{
  "vocab_size": 3030,
  "positions": "learned",
  "init": "orth",
  "init_std_qkv": 0.0217,
  "weight_decay": 0.094
}
Each number is 128 + 24 x the weight over its row's rms, rounded and kept within 0 to 255. Layers, rows and columns count from 0. Numbers have three digits each. The size before them is the row's rms in percent of the matrix's.

# layer 10 MLP up, 832x256, rms 0.102, rows 39-110, columns 128-191
104:098067149138137128176120118111131139123070125109107118142125127135152132111100149135139180177133137134111161080122139117118141084134121078155168088064138166105145138130169151097158145146132132
098:122150166137139146173150097108134097139127148134127115152116119116117145148130156093141090140080123080117165079120112104202098112107147099133139114150119143148142148102133130130101120112099138
097:177156129134149160138152171102135124139127135132094153143139212114126124117169131115110113127120137159124130117117152128147098121126122162117121125123138097119126137107131127156108129134146162
099:119153137151139104104136167152134189196131129132132094121089138147130142136090193098138154129154130122135096101078120117104091123145133170135170112099142097147114117101103091153122119100138124
092:151161103138146157127095136150137145138105096149158082118173133123132112116142124140148097147137142127157162156147111138072147137167161107139166091116163105141087125119180097124145126114144162
100:146144100095185161109142123087122136123121178099139096100126143101127121156146170128160154111091148109111120104111148130126125132097143141140153093123149069170097118125180136131140134114115118
098:118174107150110158168135185111125093132111130132114111161150158134141137158115139136158122117138171100180101142130136169143110106125102158135121113127109207159100148126117116114157101160059166
098:150125163099114129166167119135152148118125158143173140140140130164081143102121092118120134151137162138126131136135100195116109171148110096166125123111079102127135155125117129144119149133101112
094:125102115096103140140103120177144141172105127089131134138123106177114097119128142089114138142152089108148125166127108129091115130162113184136125099102125197121133148133114119162115118148141124
096:119134144141130163127159145125094136115110109150126144132103095125162133126121195079148144132102158138117122147094142151094137116151113181170115127125097109175155108152132145167128112129139110
099:113178121135081111137115165137154157093106136140122103142124099120150093092125105108113122154155144151126138139145099060127119131078140096123145123089137140144101137149139150118113121159120119
094:127096082148161096088112064121136163149120145101134150121121176130131122114107175119086118126133158128105159154103115137116108143142148082130119098143142154150087134150095163143171171151096129
102:127120087144180157113130136080108098086137143141115140131111163111128126108121103099143064155108116152134088096139121119163125111107083100142112139131105134147137111129114112140124147100143170
101:133137135127143147147157155118140151116172096139160110137122141163166166106100138112089134114177159156128110172123160106143101170109114136142105117130125147161137133126141148112099106076124095
111:148119151120127082115124130125119158138110146128088126128111145122140104148091162125147154155133162155111129144151140136141152149151152105125073126146161133114112101165126130163137130102149132
096:103161135118134120119132160102163128111116097157141118134149145123138105130186089172144154142133116135116138176090160173169136123072145155129142172128144123134163150136134125113134127131149135
087:086134119167141114127098159143104132133155131115108153074101134140096153120102132073145159127133111129139108145113130141119124143156119154122139165124146109105112075119118180157151132161093111
094:174153127177175156108117147097121150120179116120152094149160145156124141145123104163092098123150125103128155142091122164168091145095125121137154155114103162141141137115101161123134116143131127
102:132111149142086143130170143111106116077093141107140157139138158155149109151140160110149109119115098099152094111093124125102080137160134118119116132119103133183132103128117129073152093134138149
098:162139163127137121115131149151106061124117143159093128070147129145102103105122162174122094111123168102142143140114101170104091122139118116128133150116144120155117177097137128178129170162156111
102:133128146128144122150124128103157123118155115103088126139122121109141127161156153146135131131132133117113131133162104138095135151122126168158122097066118129129109181146101115163140132041136161
103:131121138154146082149165116097121137085129165140134081082117096149109120086137122137155121150133113159125122118153098112117135137111147095135142122128088153154148129132148101142120133105148142
101:148134134103173098174147098168114155192139119132150145138128159126078142171090080134092130114118202123155167142132131160094118176111107134118123161161123113161130124135120110136134121110121157
101:116153117186130143132141109157133105115109130155103163131115139146087127102135137142199110156117182136138115125171117104149110100110115136150084141096074102120101088155158102161109135125078157
095:134150116104124118132127149153139157126120071156119126104103115141155169138122125130084108079136113157174154123101157086164119156121165116157152136143180149150127098109117114160095155153169108
099:150168132120113127107144138179081160117161138124114119134149146141136169134131130141151115119127163107102106133124140169214133105128133134085185102137121148141186119151116134136107133147173140
103:135137151166117161104090144089170099121162149144141181115121132099164107140123132117109125110100155088133149123129177101101097139136109112128113091170156113135131161133165114113113125124113072
100:126056144143145149119118151152123107135116101143135144123115151130151136080125152142129075138145150172130073145222138119125152142122160138139108142112162132113121138133122113100085109186104169
093:105133126140116132111156138152152161139102144126165157138127129119121143085138113094141104094156149102139136119203154093084112137129146116138113100119156142129092107121161155147149152099117099
097:148145116132103129116117133107098107143160117156157135112167149132156138134133109136147080127115146150126167096114130134068096167118112094113116143135112127093116168089095119117150151169129116
099:106110162154097201170172124086172131105173125140125121114187120130138125133136112110115113125125122137129099127151111119131128103109138153123120155092128137138123108127142143159105122081184128
100:093053103132118145099144141158126092117146128110122165118138120150120151122132107203111127145105113126108124151132116126118148166080115158099095089100116152159101134142125097135158102080127155
097:170111127108137105164108117094126099131056057154087118131125130157134155152129123138084152112128158138146177135148163115116172122132152141137145141137120096109129118152110159124129145163148077
098:130165176132114129157156131137145097162124107154118149144104107153121112133133110148113116110082149130118120110164122115130122125156109097166135078120135138170140146118121164101136080094126143
102:117149142143143082116117161106123153119181133121084174113103113095125151114165146161112122118140105108178123118146119129111091157111116111141184131141144150111144135118134149122129177088126097
096:118144125142128141139088113098138116115103112122134153136114103106154137129148132125131099153081140137164105098118140123133121111141096115176161135102114107113146137141117137162132095115129124
102:120108172138116184168133188143116127145115137106141105124145108127144153171144132106138100154108078121126146130128101114156142124117163189173108131133123133142136128146112111150157158152139142
099:092089139094084115108127119114160120094074176095093123176146133122112142105130114142161148112148140095133114161119110096108152151135167121150112145133090128109127147144121136144150141117129140
104:161119107094126099098123101100187146131126128104170127108121094125095178124122108116155121097165140142111132159132062115138107115152139142117148164148114132133081149130123129134117133102130154
105:105116131143156091111134156108084159120131138110120122146111133120142122135127137118144152121117151167136147164148150165144151142132160146131153161130138097145114147138147160129085132130177106
102:048097122127140135096141122096111130124183159108113127130147119117123147127115126157138150099135162100086107139110125107100167165120176108129124131151129113157101198124104136142145145133131148
096:124119143120117131137085117144131102141154110088108140158135115143156138124168108123170112081136101093135110152072134104117134128146111096159099114117153130141145153118143165120117133154119187
100:076149135139092128115138155158124119090140131154137121107112141089138147138100134148132165108112120151082120149153124114125143142125141144169086126150155106137102133160105186150122141068129138
099:133160118121138120118092137135118109135092130074152124135140093111155138141146131102129158094162144131129069142124137109124118121130139100095103189090124113122136175108128094118137117138149145
099:178098116151171120110096097134109108147152114150151089077198146145128116195132137109120134123160159130106129163097109121113133121094135135125114159148125130109093148098116108131114099114095124
104:170130097169124114154137145125060151131103133120121148102088106115097080128184164106119114137112117135134155139139113098093133113152106139091153175082127122152150109117150144108172100151137142
099:114131132113102149103096114119117148120127142133128133143143124183102150079149139103164089137112173133104112141123084131160148127132109125126106099105115123119141077116113145116118107128122119
102:116119120067092127147139127107071153110175146167162129116117165111097117138134086105137128126105120139148096166160135129161092143125116149145112106128107092138100116110122107127122096086151165
104:185097137139134140126144119123130081145150132117111104147107137111140145127183181096157135150114132141145135156134157150148157140169112140169159136163087154090100137125130086131141138143127103
100:149166105121124090143120164105127179155099125159149123140134101131079100147098135083108149122161143118120145117128133126121112122132101158103131095143113103101114143154133175112189116128117116
099:123152138170164159163124129124145111118131145109102089135118087132112116104151105118125167082143127122163094137144101117115140107139110146140144104091121148081148072132095104095141143118117135
100:125113129156123158115117111100145144138122099108189147120196118090155104090146125090114122075111127130154123116100117077141156049076101155162107183114146150136120131115138127106138124103140106
100:165128086107088127113156127122099113120150131155147115106080109178151053135143165152185134120114150106172125107122159121127142134145130125132119133135106088158144178153116142113157129117129130
099:140124131135131104119132124114122099166148167098150114120143118118110108114079135140151130114108106126128124123142121126099157104115145108128126161131172141117144182130130076121143187113158106
100:156147143126153124124158098161144141116173120124139080129128127136146100120131152139133180147109076085088122117169124157121132121172163107132121128160130120119141127141123130147150141138137119
103:143134139130097121096116144132142116087128166114126159125069155133139110133172126116112108101134153136106140124167108157173131103106154136147149104145132138161124123156123115152094137083118125
093:133130095193144103173129151154127144117125157162178095069146135134129127137104149142176148106104107120139124146152156083118150096135069095164127107116093121092159150168106163109120117171120088
099:116154150131146108134162152154131105145106100152139122070113130161131108136143155126133158121127125110116110108169111112169138131136118129157152133140143106138114141157142095157135138088085082
096:128129134138110143130104120167124109120086148151128091108119118112137111137057121101124149100140165096167169133117117103130166072161139147120133150136182105159128137117138109111094165098144086
101:173139096120066143156125149125124142150119129137098165121127119136130103122140140125149137120087144123119178175121093111086108100101133090141125170143125142105130119159143118155120143124139144
094:114101115147164144143119122182136135130129151157115113129135122097143134181093124158102165129136119093126156133152116116139128166134120138150127140116128130119132109146122093145126136123106094
100:090160127128123145155138141111077149137124143131096113110180168141124117171115150142100129161085111095097095109167164109116154081130092114137117150137106158124108133118058155125111146129109135
098:074083118079132126101126109121124137147127110134075110153126121135118077135102144142116141104132134096079171122117133156146162113123092148098096172156148088142115116123130120158168143082102121
099:148131105109100105176141129140090070097110091109146138127131152182121123131109154120077104097168122130162144176167123084111126118117095122170131092123153107152135112102115084128134151137116139
102:162116161128123150128122099129085093140137100153123147150118105129124139138156167125153118150113173113107080087113127101098088117139153152131121094154112162119140136126107087080109154134120127
100:145125186124131132129135155112160120180143137101128104110123118109083133162145135091120137114106124113129099163113114083166116114130120112102145106092152119140129115149143070125155130115134138
094:128112141184116138144117131114126129113122101081135139134162111107086144137112152144087122186141121131127140133104114206102131151122102103095079128110114162143133093106100148143114130148125148
103:125139112070097132163117131109159133159159125101112139106148142113117129148140126074118150114114128118107085129112155172151140129143074104155140145142144110189113130147138147177135126096114121
087:121110111127146093150149165139153162132101147160119114116117125104166098109116156143167109141117132142127119158131131160124148098105132152084127168103091117113159135122115105095115160102107112
104:110144128141104156128151111122142176132124182047161141152093135108144128126160164137125118086133087141122119163130158147116101138151118163133142137114147181081109129153139192121130104092131124
106:124137155160124102081119128137114109095098147158127143140123161125111130140156106091154116155123198128088129136112131114097135167094146183152163163149130155130164072189150159145118106144107137
094:144115156115083202122149095132136110125098154114129147153098160103157137134125072093164134152177125179115105111116170166109088128149115158137140109082100116143145139118152142085120139106100130
# layer 10 MLP down (transposed), 832x256, rms 0.0985, rows 39-109, columns 128-191
108:096148108100113122123139063094170173118155156088144143170128149163172093089116138063099121130154106129129094127137114093132074135115125099096143135154078147131135130124126123111128118116106127
099:163155114084129117112122129133102119125151155138127120179144118121147143170145088182119141149152120128120082104148119120165160108149087114138150092139125141105130097133140132136149130096155098
099:092161124098132153150107154129134128158141121104161124154144118162120128114125108098110124138087116140124124099141130102145138134116111143126149114133104137159131118123108137164117158197149189
105:110119114142102165101126164148103121165131106172130130143144136115141115123110146187127099125149155107070161094143135120119160135126071135127139120110095142082152163100165164120104160159146085
098:106111138114120169120147155084156149129181148103201135126139186121164127146114108113164157150105103121147068133130150142156107098108119146114110119113166145123108134112150143129134135122137106
099:068128105088112130112143127161115103122057133106167113140136121139133165121139212130145138139145191104156097141151133128173123145122087128139102120107138150162102068126144128108123136118083112
108:107098136139107146141141131120147132156146123164094193146107114102154195126115115168120103209116127149118095120111110167198138143156113107102111126134152111156099142073125129129119101140113112
099:078165107143171100113084149123110146129161126141160142121147092103095135106128124158129118164153167115134140110109091098093103157155143175182131091120121155090109140152154166107132094069096168
101:073103110159137102103142093115108174148152141135159090146128172100124137094125137097129106097128150109099142109174143122147112130096119133102103107137111081122171113115101107133094065119126148
073:094155140111121164124132132130154155145127109144125094165137184130194147168106115177097107149124150125094118127126128116085118158111094133126125104130088077101118129147085116093135131132146098
097:126101126134084158112114108103103136138126137129104128120136141132159166151099134113131113110104162101115086135112130148107131141132118104146154108112129139125090107110113113128122151154157120
099:106145112086175123114198124114121180091111143134159125178128141157087127112105108144098124098125118094120148139124128145149146159125101148106123132116141175122150134140147127113128163150081081
098:116179122131099080139070140136096132126131116097149144157125146125132117146138110124105147123179108124094143087122130104133126094113097158108117123158118130133060132160090119120087098146181132
100:067108128160102136151133102086070119165132115144152123124151127115140139126142137170155110133137140137103115154167106145172137138104096131132147147118135135167128140109157131130204162147142119
106:122128160116135124133142122128154136088087135144146150156127153148151100121141114088123148146098111138114120116123121096135105125081129133138085117135116086145082127105100107140090124101123125
093:117129125094149149113160090111127099139165100119122111137140110157125128133095122069124158105144165102097206164148118123133128125096078118149142106142100122108144129153097131098107169112090125
091:141113118147138154149164084134132140128119167135119118125125150099152095093147114164098108132139119119153164117089127091126130133141177136142141073134121128134162136121115084109126165112138125
103:128102126123146101106153107136093115124075123128128129126147099161144156102109091181140122119160152151147152158137081113117094146145102168129138110139119133089180151135105122132117125108130129
100:138137139103140135140100147140115181132143170090121128150116109193150106102151165122088133136110134108118095070114148150144165139114172135115119087162123079143105139152151138115119122100166149
100:127128119132132116155085126102098146137134117131104092155127109145135153136096114160137113099115124090110086134154088128125122163103140089103148096116188133090133145151122128112101152136084141
099:100101144123128116121171105124099147139136139119119108127113135147184131161101081099124099028128140115197133128170111134152183107124134134107149149155105107101091153124140089171123116129098149
076:146120122116099159109149142163131131133102140096111100105120122121138126154157086113125118156119158114135149134153135128141196148115143109102128085120104093084151127148155112105109147125101153
102:103124146131117142111118123117139147154179110109152151133123136128093160108178105099139102151130125145079132149146109122102108170103133121148168141108156133136148113146114111147135152146090135
100:110178085116157158124132118145155107108067132105134106153148139183164146158106127097121171071099163149142100165118114145111096133126146102125121151119117127124082093119128129163112096117120119
100:139137124146142105151168085103064106083105129131149158139076126138152153139123114097132104091140169086124132158104138144154105174136157136104128130141132125124121129130134151082118123109146128
105:098134139171156145117109128128110125092136158116190129161102117159115153160135074169150134092146112096063129114164126109111155116126104140126108153135169094129102128113129135176136153154150151
106:119135122142142152125121130146113141131128109146086121095130113141138110176112179128082168163056145160123153097153098117169130131149182105141160113127173143103106136156148109193154162142130116
101:131112089121153118145144144138174180168122094106124107115117118169122140126120146127156149123139149125136101137133130114120151120153130134102179140138098143157122149128154097140121134110132092
098:125152117128120134100122124146095134099091133147160111136127182128133107170158121106132125151128107126129119099104065146133141155117137094170110126137088140116124140196133116143162124092128085
099:124152061109138139077105118160162130116109109110129135155126163105111106108134132107134136155108129165141137177130105163105153153140119142141145071131125134148131152136136112125119152143089104
099:153133148136146138145131140167130144171126149124111144108136139104148136106091118172130109076180138095155155114099115090160160138147155144109111095124141077117137156159093102095108123062164103
101:111125142082131094148115160120071120142167105154132124150163137141108143169110120128153155124109122114082142098099112159131172142122143113123147126146168132159126107165141096090139176146144158
102:124128147150141126113195103104104125071124113153145116093127132127117118128122121152116163112128131155134151164128152103102109149154140093124122079128119091135114151115108147137102162123077104
105:112079118135118157090137115126116129161107167130104106130078169118139143142122134125148162132104071132085114093165125093116118142143110131121108093104101144117138104124118097077110133119111118
098:162092112090138074155121136106141166068154138125105113136095154147126157102128152131132181164153117117128157131181139149134132144122065130132121082158150132102122116113140144153108133110142156
099:146109090151135109163121124099120128109143146163131136113102115137109132124147089178137154171132142166161141113131110089104166130128121152178112142149178134121118110106113140204115113105131111
107:116151109125154159130120131072154140127115143090148127090110143116175161132102094136152119121095152135114139116146127085129132148114113119136080154143121147104096104116122137114120116140072126
103:135156125093146116098132139101119156081131143138182078113094095121168098106105132117122078082160142144168142157130131080097115114147132139128097090124083151158167123102136114132114097124148108
103:127128112104094173120120095105114128150105135130145100177149166128133142125121109136109153111126100098128131121090125152133153076141130143188106145108087132114116116134159066170118125143114150
104:149177097144154131143164141108128153129133093130201102122133121110110156135139118154153145137128140107111157091146143188126058110139102101110117128093160138107107131140138147108112117153125124
099:151136088125135142117131156128104149109114121107093118151126082171126119099122107133098162180117129137088105107114134123110165135104147157148147114113164121143123110110131120113124123167128151
096:146141127139093111133106165113117095137173150139097117152142133111170169115065136087123155100163136117137109134137168159094141108102120089125134087128139176116126105141103126099100159152166121
105:172114113123112096154100136163141120146148145145102142124141131142103130176140085086139136127093149141116129112105105103124074129095166145123138125131128113133152090092150068135147105176163136
104:091138145120126093151118106134120137135137107131095104122090143131134153135158133153137146088152112125120133125173112118142176124142123120163120132117062110122104116127121102123115084096124128
096:138133119119161094091142160105136179071118113106121130181106143125184110139126129134123098075138128110125150134131120145184161113126135152135142136135129099138108156133154097134180121143108125
106:100132150112126084102151143122147154129136164129125100123089096115119111088132135116168154051142108130148134111124181126163132102114110104121117124138128131175136158154128137085126122146113126
103:125120099081145128112102101131069101168133131160126105177112142125140140126116093135138120099140128133139099105105164139134105134122168147112093169095128097134137130127111161136101163174145137
105:169126116135101111136146112139141118086145153125143134124108154121149130158179160167133129186101151125141149131131085113114137108120174113117115109152135133126105109148147107169122160163141136
099:135127129131148142121150144119113113106144114126156122136110141110139134113100148121091108114121140122115118119122103124120100125094124119110153127130092119133092149125111112139105133136167094
092:129099105128125145165117099115122107137130108143121126117129091126080122162108060113135110125136142150108139146151102108132127136111135110139121132098140116072124143124055129126144153098071101
101:174133158119165135150118068163108146159128145118125158126116089158125134106162116130098128137131132130140118098110126130149112134118132117117137083122119149137133116080174097106076140129141141
106:129174125136139096108125124125137100093140123100124142119095123124151163141115092073141108132120155136118147129125107175114128139097163105126116113092139123111168114158122157116125123133148122
077:127136158133122127117127162115134125141121136083118115134126127129153144130145110139137146198141148139103141165137157152101124140140127109110112153099143125117121100160134109121110173126125118
107:100110117126141133109097135128138152133125119135167076114122131144142105103123142119152140073117122167129107110150153152146100127173164120112164138148152118119082152163116128128135112099141128
107:130107114132141107137152120171121122139102130154107101077084117172087140152102149137125129156129149094141114112098102108112106093130123125168089168114133109109099123107114118121159116092156113
103:135178106141120133122141121132101082133138138168101130161147149135131095122133140029138129123123150109143121159140089151119103140124091094139132130134118117167143120097150111130121158089126137
091:167111127127106138083119126147167124121120115141076183129111123100150075150129138083099073162129132124127135121114131155153104150159144126110139155120124127140106110102133070168140144096116170
101:115136139125153125113110140115136129137135126118125134118120135121111140161112100170146142124152090150118094152146115125125128126123134153151111131112140149157087128086165138143136098086137139
096:173136130140124161133104135083112100085170130144089086152111112128116116130105148064132127159125118145095166138164112130133069114109160102099144157117088138148167103151125104131174097158133130
100:126128136140124105118091099141138112123163133116109140106119198151124195113173162139101105062079083152111094129127134164155105158132137114096126137151151083141132164122120137151129096171136137
098:167156089123117138094174160175117077126124148137117129087163122154121106126125137070158118194135124158138108135137103146151102127126142115146095148111087146148084114116133131150121123102120133
101:114097135128167142125151154130127137116095169081120114161129080082141125153128109113163153135098114132099140084141130137107126097157133115127114095128125161095127097111151077135151105099138157
098:116111149160139148203130130130129128124173132157088120106121092142169154133115102062139126126172112132154148155154115108115130084133067121136129113135126161114122142131148132083162141139094087
099:123122100163101123150118134161130136106122127070104122123130113133114111115153129157086137117141117130145119158095092124136113144138156157174103109064176121099132153152149122067114201129146123
102:165108151146111145119098127124105147113095164155106144130131124137134130141118131102139166100135146133130101126112175125129130143119158151137178139115110129076183126112133088142093097140152141
102:121100155122144141172146132111142128107139096077083157114144159133102108160134137085115103093082114104166115088116108150116105158157127137116111134139124165117141094116064109108145125126133114
094:100123152125143125113161079138088114107118161158128125173150121184115115091120068125134122096153139170128121100118151160169151096116138136105109149124101086158114122128106135178156194131115174
100:160158157148087131084132150152050103098105144132062136135140138129136160119131150164113163120150108113115149154152137152151179110095126153103127171131115126129162149119148149146092113166112156
096:163117151104104081129097119134124126103132117141147150142145106134136147106135119131140123170143112117132136141128089150133132106102148133086097094143116143088109139173128124074083159161139096
104:094138133131157107172162107102118101118159096084159093088089139156136115151102098079134128123128145174090135161131116126154115155164158152107149122119111109146152132108128137126133114107116150
097:115076127102110107123145178145155138138106139109095107109126131094125111094130129150184152097093125105135146151098119122131115125108102167116111127112125122113076111132133131135158131165112118
# layer 10 MLP gate, 832x256, rms 0.1, rows 40-110, columns 128-191
097:125128123158160149169140137111125106152129142095122098156113118118172151093129156110131095151145122158130132126134116068150127115127138130176113137152138128095170124125177122150100111085120115
099:150127089144147065139156131144105140083132156123141137127136071114160081134135109122109135098094141130153121117150144153083113110135119136130153117116144088124112159150148119109128152123171138
097:159131111108128179112141139149147116152093091128102149129158109138136117110194144111148152154061147066112124154130115085149104120145159118114146116112107107133160095126106110119098103126140113
097:081113105185121131120161156103096062124120126116142114100127175120135160184154131136080142128134109125149137125123172131104121118078071144117128123122136130114086099137088120102154125138179147
103:161144104126164144147124160103151124137146141134141096109127142128119132122184113096131126139163149164110145113108138156138145157147114140144128122133130163085124153135099137144097144144148127
096:132135139123134169149127112097100099116145134110104151152174145127140099163147115103118111110127118137111106131131119159078121083162113114107130114110129153126142101084130114130099140101133124
096:117169140156108129132130123159096048134153117103109112140100130113120140108171204129124129102148135128119071154150132139112135145136158118108132134166100111139153096113103087163150122153125173
098:111139117191138134117066112101125123120129105150134109130112086136126142119109108100147120137159175151136155126121118084121155155096156088129130099156075115135133134120120113109147187104131109
103:096088100129113124098120113117145149084090152091131124157152135124099143184103144106136086173129109108145093085117128082149116103128177110125146108147132146163163144135170159119097120170134162
096:158136117157120178190149157168135121123166124127135121134161124123151139112089151093132100140117112153158131126129138111123168098138077175150141128158110118117128124169134125117138105139141115
095:109101089132130091132170179155134136108093084129094157140082145119151137120068160118094147113155147115113156153145143104146126102136110135133164156128123104102171097143115142121092128111138114
103:117150150139109129118084154101110161123132139140168122079149149139113170171100126111096110140133125091161118120129172126121150079155186163116093100138133137122142121101115110130112105092122155
106:168125148136130088099148153151144135139101103121113099163113150104142122145102149136147164144113121119143109147148113165111144086125134155125118145134132141126139103157117116105138137107115132
108:150164128109105100119089131129094149110145180181125127114115155124092159104069178116173116121174107108139080100122156133094122133171131129144105112151137105107075126110135094154112134138138137
105:120137144085139118135140104158100071101130103123139045138120106141126101118129109121137137157132134052134065116131101136132143162147152160150125144160127110094128115164128106088113117105151124
093:122153152109089098154135122139183129143154145125115160132143113140114097119131139148138127124098172151110124148124117162107135101114107175109152130114147134102108165100188114158119115117107116
096:130160126150123166104189139113116098151126137095115134126129126091162134153127131120112109110116137100109102120113104139145127111096134132178138154126070122108100123155135144109111136123108173
095:128120111143130131112144123135137139163173099117125131109132142131132092127073136122095099149129104128147141147116121172151120168125099140135124167124142091122070097123123094126145117126168179
108:147116102162113135073146119129097131105125128137107155099125121130144110074128139136131097108132133097144118115111097153114097115126160101096117135155138169111149161125142131107143145125149127
105:131091123164130168120119125119148116101103119166054123132156134100110117146139095119129082131124110090141078126155148093139149114112178135121132104112154085103151127106108096137125123135156118
097:123113101121118170099082125133111122175108106101109168101149129128139131156133096138146121140124124127149086117183125166126154135117128157097152142122176115105138156126133117147117114108089147
104:157103101184097090142187150127153169126055158087128135158099134121169176111080154127154132148149121122134154122146155138115125150132104160134147119111160089127149130123179165133119111127127114
102:116094124148146142141152141127104125153177137090174138139111166084127079104118113123107113104149132136121104129135107126086133119160105128100133112123073147134110127146101146136118140158158144
102:116150140148137099169126130107105138150131143096081109130153112099125139149093113111169124169091158103142100087144153146167111142121153133107111141114111159128133049099079107103107134117119118
103:153166115132100164130144131109096140132168130140095126166104127121095143146080132161155135131138116119122108121140092102149127119185126129119123150131106125123099119118140144147111113160155181
101:122096157082152146139144121092113132097097111141117151113132154135173127092162071125099095149127108130137116089132147120140143109158122100119105111122112114131142129105161098131098138161117155
096:133131130169123165135130112096101144148115116144147168137110152081105154154113112085129138159136133094118099156116146096156107139094112118075133124123123087127117136108150120126104083131168146
094:130095116100155184158109105126120145070118140172066097142147148114112069110126124129127120127070157147144115110099137080128132131108116161144160131153135126135122143132149126128114104104099110
096:159114161143131140139127149099117102159128179136148118048170144121124152115160098099102134132131160117137126132128125140179148127131147098094114149178093093115127065085132144124154112151110108
100:132099137125121159132145121136153102153145189146119070107095105127126128110117149144123123162179111088159110119146121113165096145144149109069119134105142097123065100104082111159118114094166140
104:164163110099137113119140176108147121132154101093110072131154123098113151102130117140123114132112160145072113131159072123126169110140145070163120094112093142118111123096112173169164152137088127
097:135110152130112100089150135142100086133134115106137099138154108118175078119107108154142123163125099087094116126158105124111110148138153114099123106121159174150160127104119122109133124111151087
107:117142116136100120117067148099095136122136113147158144159099170148113110102143121126131119122124139111131155187115069154165118116119121153149157095170135162134121146096095157151180186105132145
099:143066083134151155169174115128130122105121094152137126103158126141119155142159096085130124094127135100143117111149157139121120090119141168084115161101102115111152150126113179172145125162154136
102:135088149112144091111145142125103124157119085119162179119079110110150129104119108107159119134122151065136139089147121143080147103138133130117142120127117137123084166125094106128180105153143135
100:116137168161168139139092120135149152120112140136149120195120121140083151150147148148110153120165075132155089087101128116130141132167147119111150115152119147073119113132117095081176118144123104
097:140132111143119191142170117132121100112144142143130140171128124123168102120136122124131146127181118079083114155142122136155163148152091100108156110091129086090141138122103107137105153113134116
100:081113130094115102104137150091182113106098159109113113142126075109129109112126143113143136071117116135156184154169137123176130096104119108129132089100102114099085114128129124084119126138095144
106:157153128139117095119144135167163154109114122152129109130114122097104176133125101120147125145142113144161151099175158141126125116087155090129112117127095166083138128141177125116150107151086153
101:172106106101117130119128114144087109099150142137118135114198135084125163110111128156098132170128125107148111185137126181127146097145122137088150108136123132107134092166154154134116102104118149
094:140098102119111139125144157139102105106113143107136135153159137106125123183199121105155125121055110137167126191142085092140140127153122157136150101126109126118146128114147135132102086136113117
102:124170142137147111102135121138130091124140149103115116101150151121144153111104133113114158114151105086151127122126116142167079152114102123136145141116112136090079120133079167133098095130119110
100:124108122134118098116118103112080157180134203111097174117142145127125143104089129183110110156141143134164091121142110188123122109172137159143176157126101097118129120167102112139133144130134100
096:105118159172092099135124139150118121124131162123116147133147126113134134147135145154081131112110050139130098093133133168166146116151125093168149119121136158140086119079128122107126186133098144
100:091154114131085135126118181145132137111114140080125102093143120088129143118154171157128130128107083130157123081134129152180116122132106140125107146146083117154128146101147127133164129152122112
103:078169100160100167116113110140085126119092096125107105167104122131137115114133079123172167108145133171119110122131138115127144091140129114114126184130148091119126124125101133133139166165115128
100:072128099176124121140132108124101094123127185145169145135156131115155147138104118130110117123167105155099121127117099118137168101132092156091131153135140146116135106123106135138184149167119187
096:163123048121102083163128142134061125138183124154125146119137106145122134111123130110085137175081146158135129106164132093074092104152123143100132113124145124125106131140141156085139131120106127
101:088141057169130135133124139100137137119160101101116138103143091160109134132133170121139126131099149121126109141135097113119150133114107169125195147165168111113103155114125092100141110129093120
098:146121097124094115109169100084143129086136131094145118099162133073093158113129097124111133170123176148101155157123108126124145154118086112149185093090116106105104086161146105115188160105143103
104:138156112150078156188138153090169120134121156106153138132106127077168150164113166149141121084123141108143072091111119147149142153108135096103097084156117105122163115158118131119137115130138111
103:149177099151176113104146137121127134120110144089114151141156094088129143186140160109097120104113116136131168120118118155122124131090123108083105129113138129135150131126140146137145085120106135
094:123124097157104101116141125134164112137125138102126118148161120117099112125107170105132176149131135160130127119101136102136129124144147210185141136120127121104122122086091138108153141082150124
097:151115164165171146112117110112168106125120138146118123136119149086116117119147095117147136168137135128102090095091151134122135117102137162140136100113064116111119123168148123089110156205148153
097:136098131118098136176148149147126115066112133119151114109126138154110147138109113139152155135131153161111148145145128178119089109114131114141142107112116139091109074131148125107163133174119124
133:136139100173160134186127110131141136129138146148200066103151156153119160128132129121163136149109118133150114132127133092117137103121132149145131053091097144134165150154104171123133091155137109
103:099096143126094110178108116118111136180178098069162086131165150121150086114139145121094172149122151100164118104144120124132184165147164138107110089157137153093168103160127159118116123160152128
097:166146127123146171128142113167112140165101102160125165113139126155131105143150101174141106126110128106095084122098140082128078142174107127138120147117144148155138076135096136146117153131129078
105:093128129136107133154142172150127148149131143139093155122100097134147085170132115125130077114152138131142155142122114119091137072147086130122128124124103166094133131095107072127115125095120183
100:130165126067135157167128145130139168143135124119126117123102173148117147119131109137134086139140147127155086116134138108120149097142096120110116169130124125133158053162136154177106071195125154
099:182161126090154121130155077161100133136099114161120116143170130111135131126122198147115141150108122113135117088123109147112120084100115095126129158147141136138127132112146120128154112156153149
100:125131082114152102124143091052103123121103089147116137102164121113111137116152143131100132125123160126105157128135132130102119142096178137100104182134109119114113109125136133104144129125048174
102:129112135104111157169111102151153147149111132110156160135119185099125146095105127127143145115133153145130128111127099118102149121162134141147143123132110104168137087117158127154124132170113152
101:088105099139111098173133136147125142128112135075085116124149170138156144161111171138132145159087126100115160117112118076129118096129082106113082126147093090117121122136109122062098142113098150
102:168099083119157153127171151124160121120165104139109148122142134128140100120138139118128151161146131153124109162066101133131110078101121148120176150121129145115121112138092139173140100146124137
099:120162170102151135093119137190106163136162148156169120120155093136172162148127126142105115117110100145108104126118098138149126106109131086179153129147106109096095104134109155106106140136126126
104:162116113128126090096130110116142187156095167149141141135133149150102095112044119131126107130135134103159125135147112126093143095113148105088123148151103095114097098086113105112138135149103170
099:169130118145101136109148116084133140131088146111088130162124108091136114108092108123133145115125100196116133120150116144105128120046100129124120091109100157117102135145113148135112182129125131
100:120121121140065154121078129108119106128130165127093096146161131133124133098094108123124181113134149125163134122139123079118150063124184155140117141117151127129156124134143141123142117112118125
099:105142144133133162143137151116083155162115139105164138119126130152167146149118128139142108131091106158142111121087137177098070078191139136118133101132134144143128137148096126086145117184176153
097:107146116129130119115115120181112116104112101160111163111100168104094149145136123123100128126153084166130107144144129123150156133129193113161120089174113175128128143129141145129133141101186126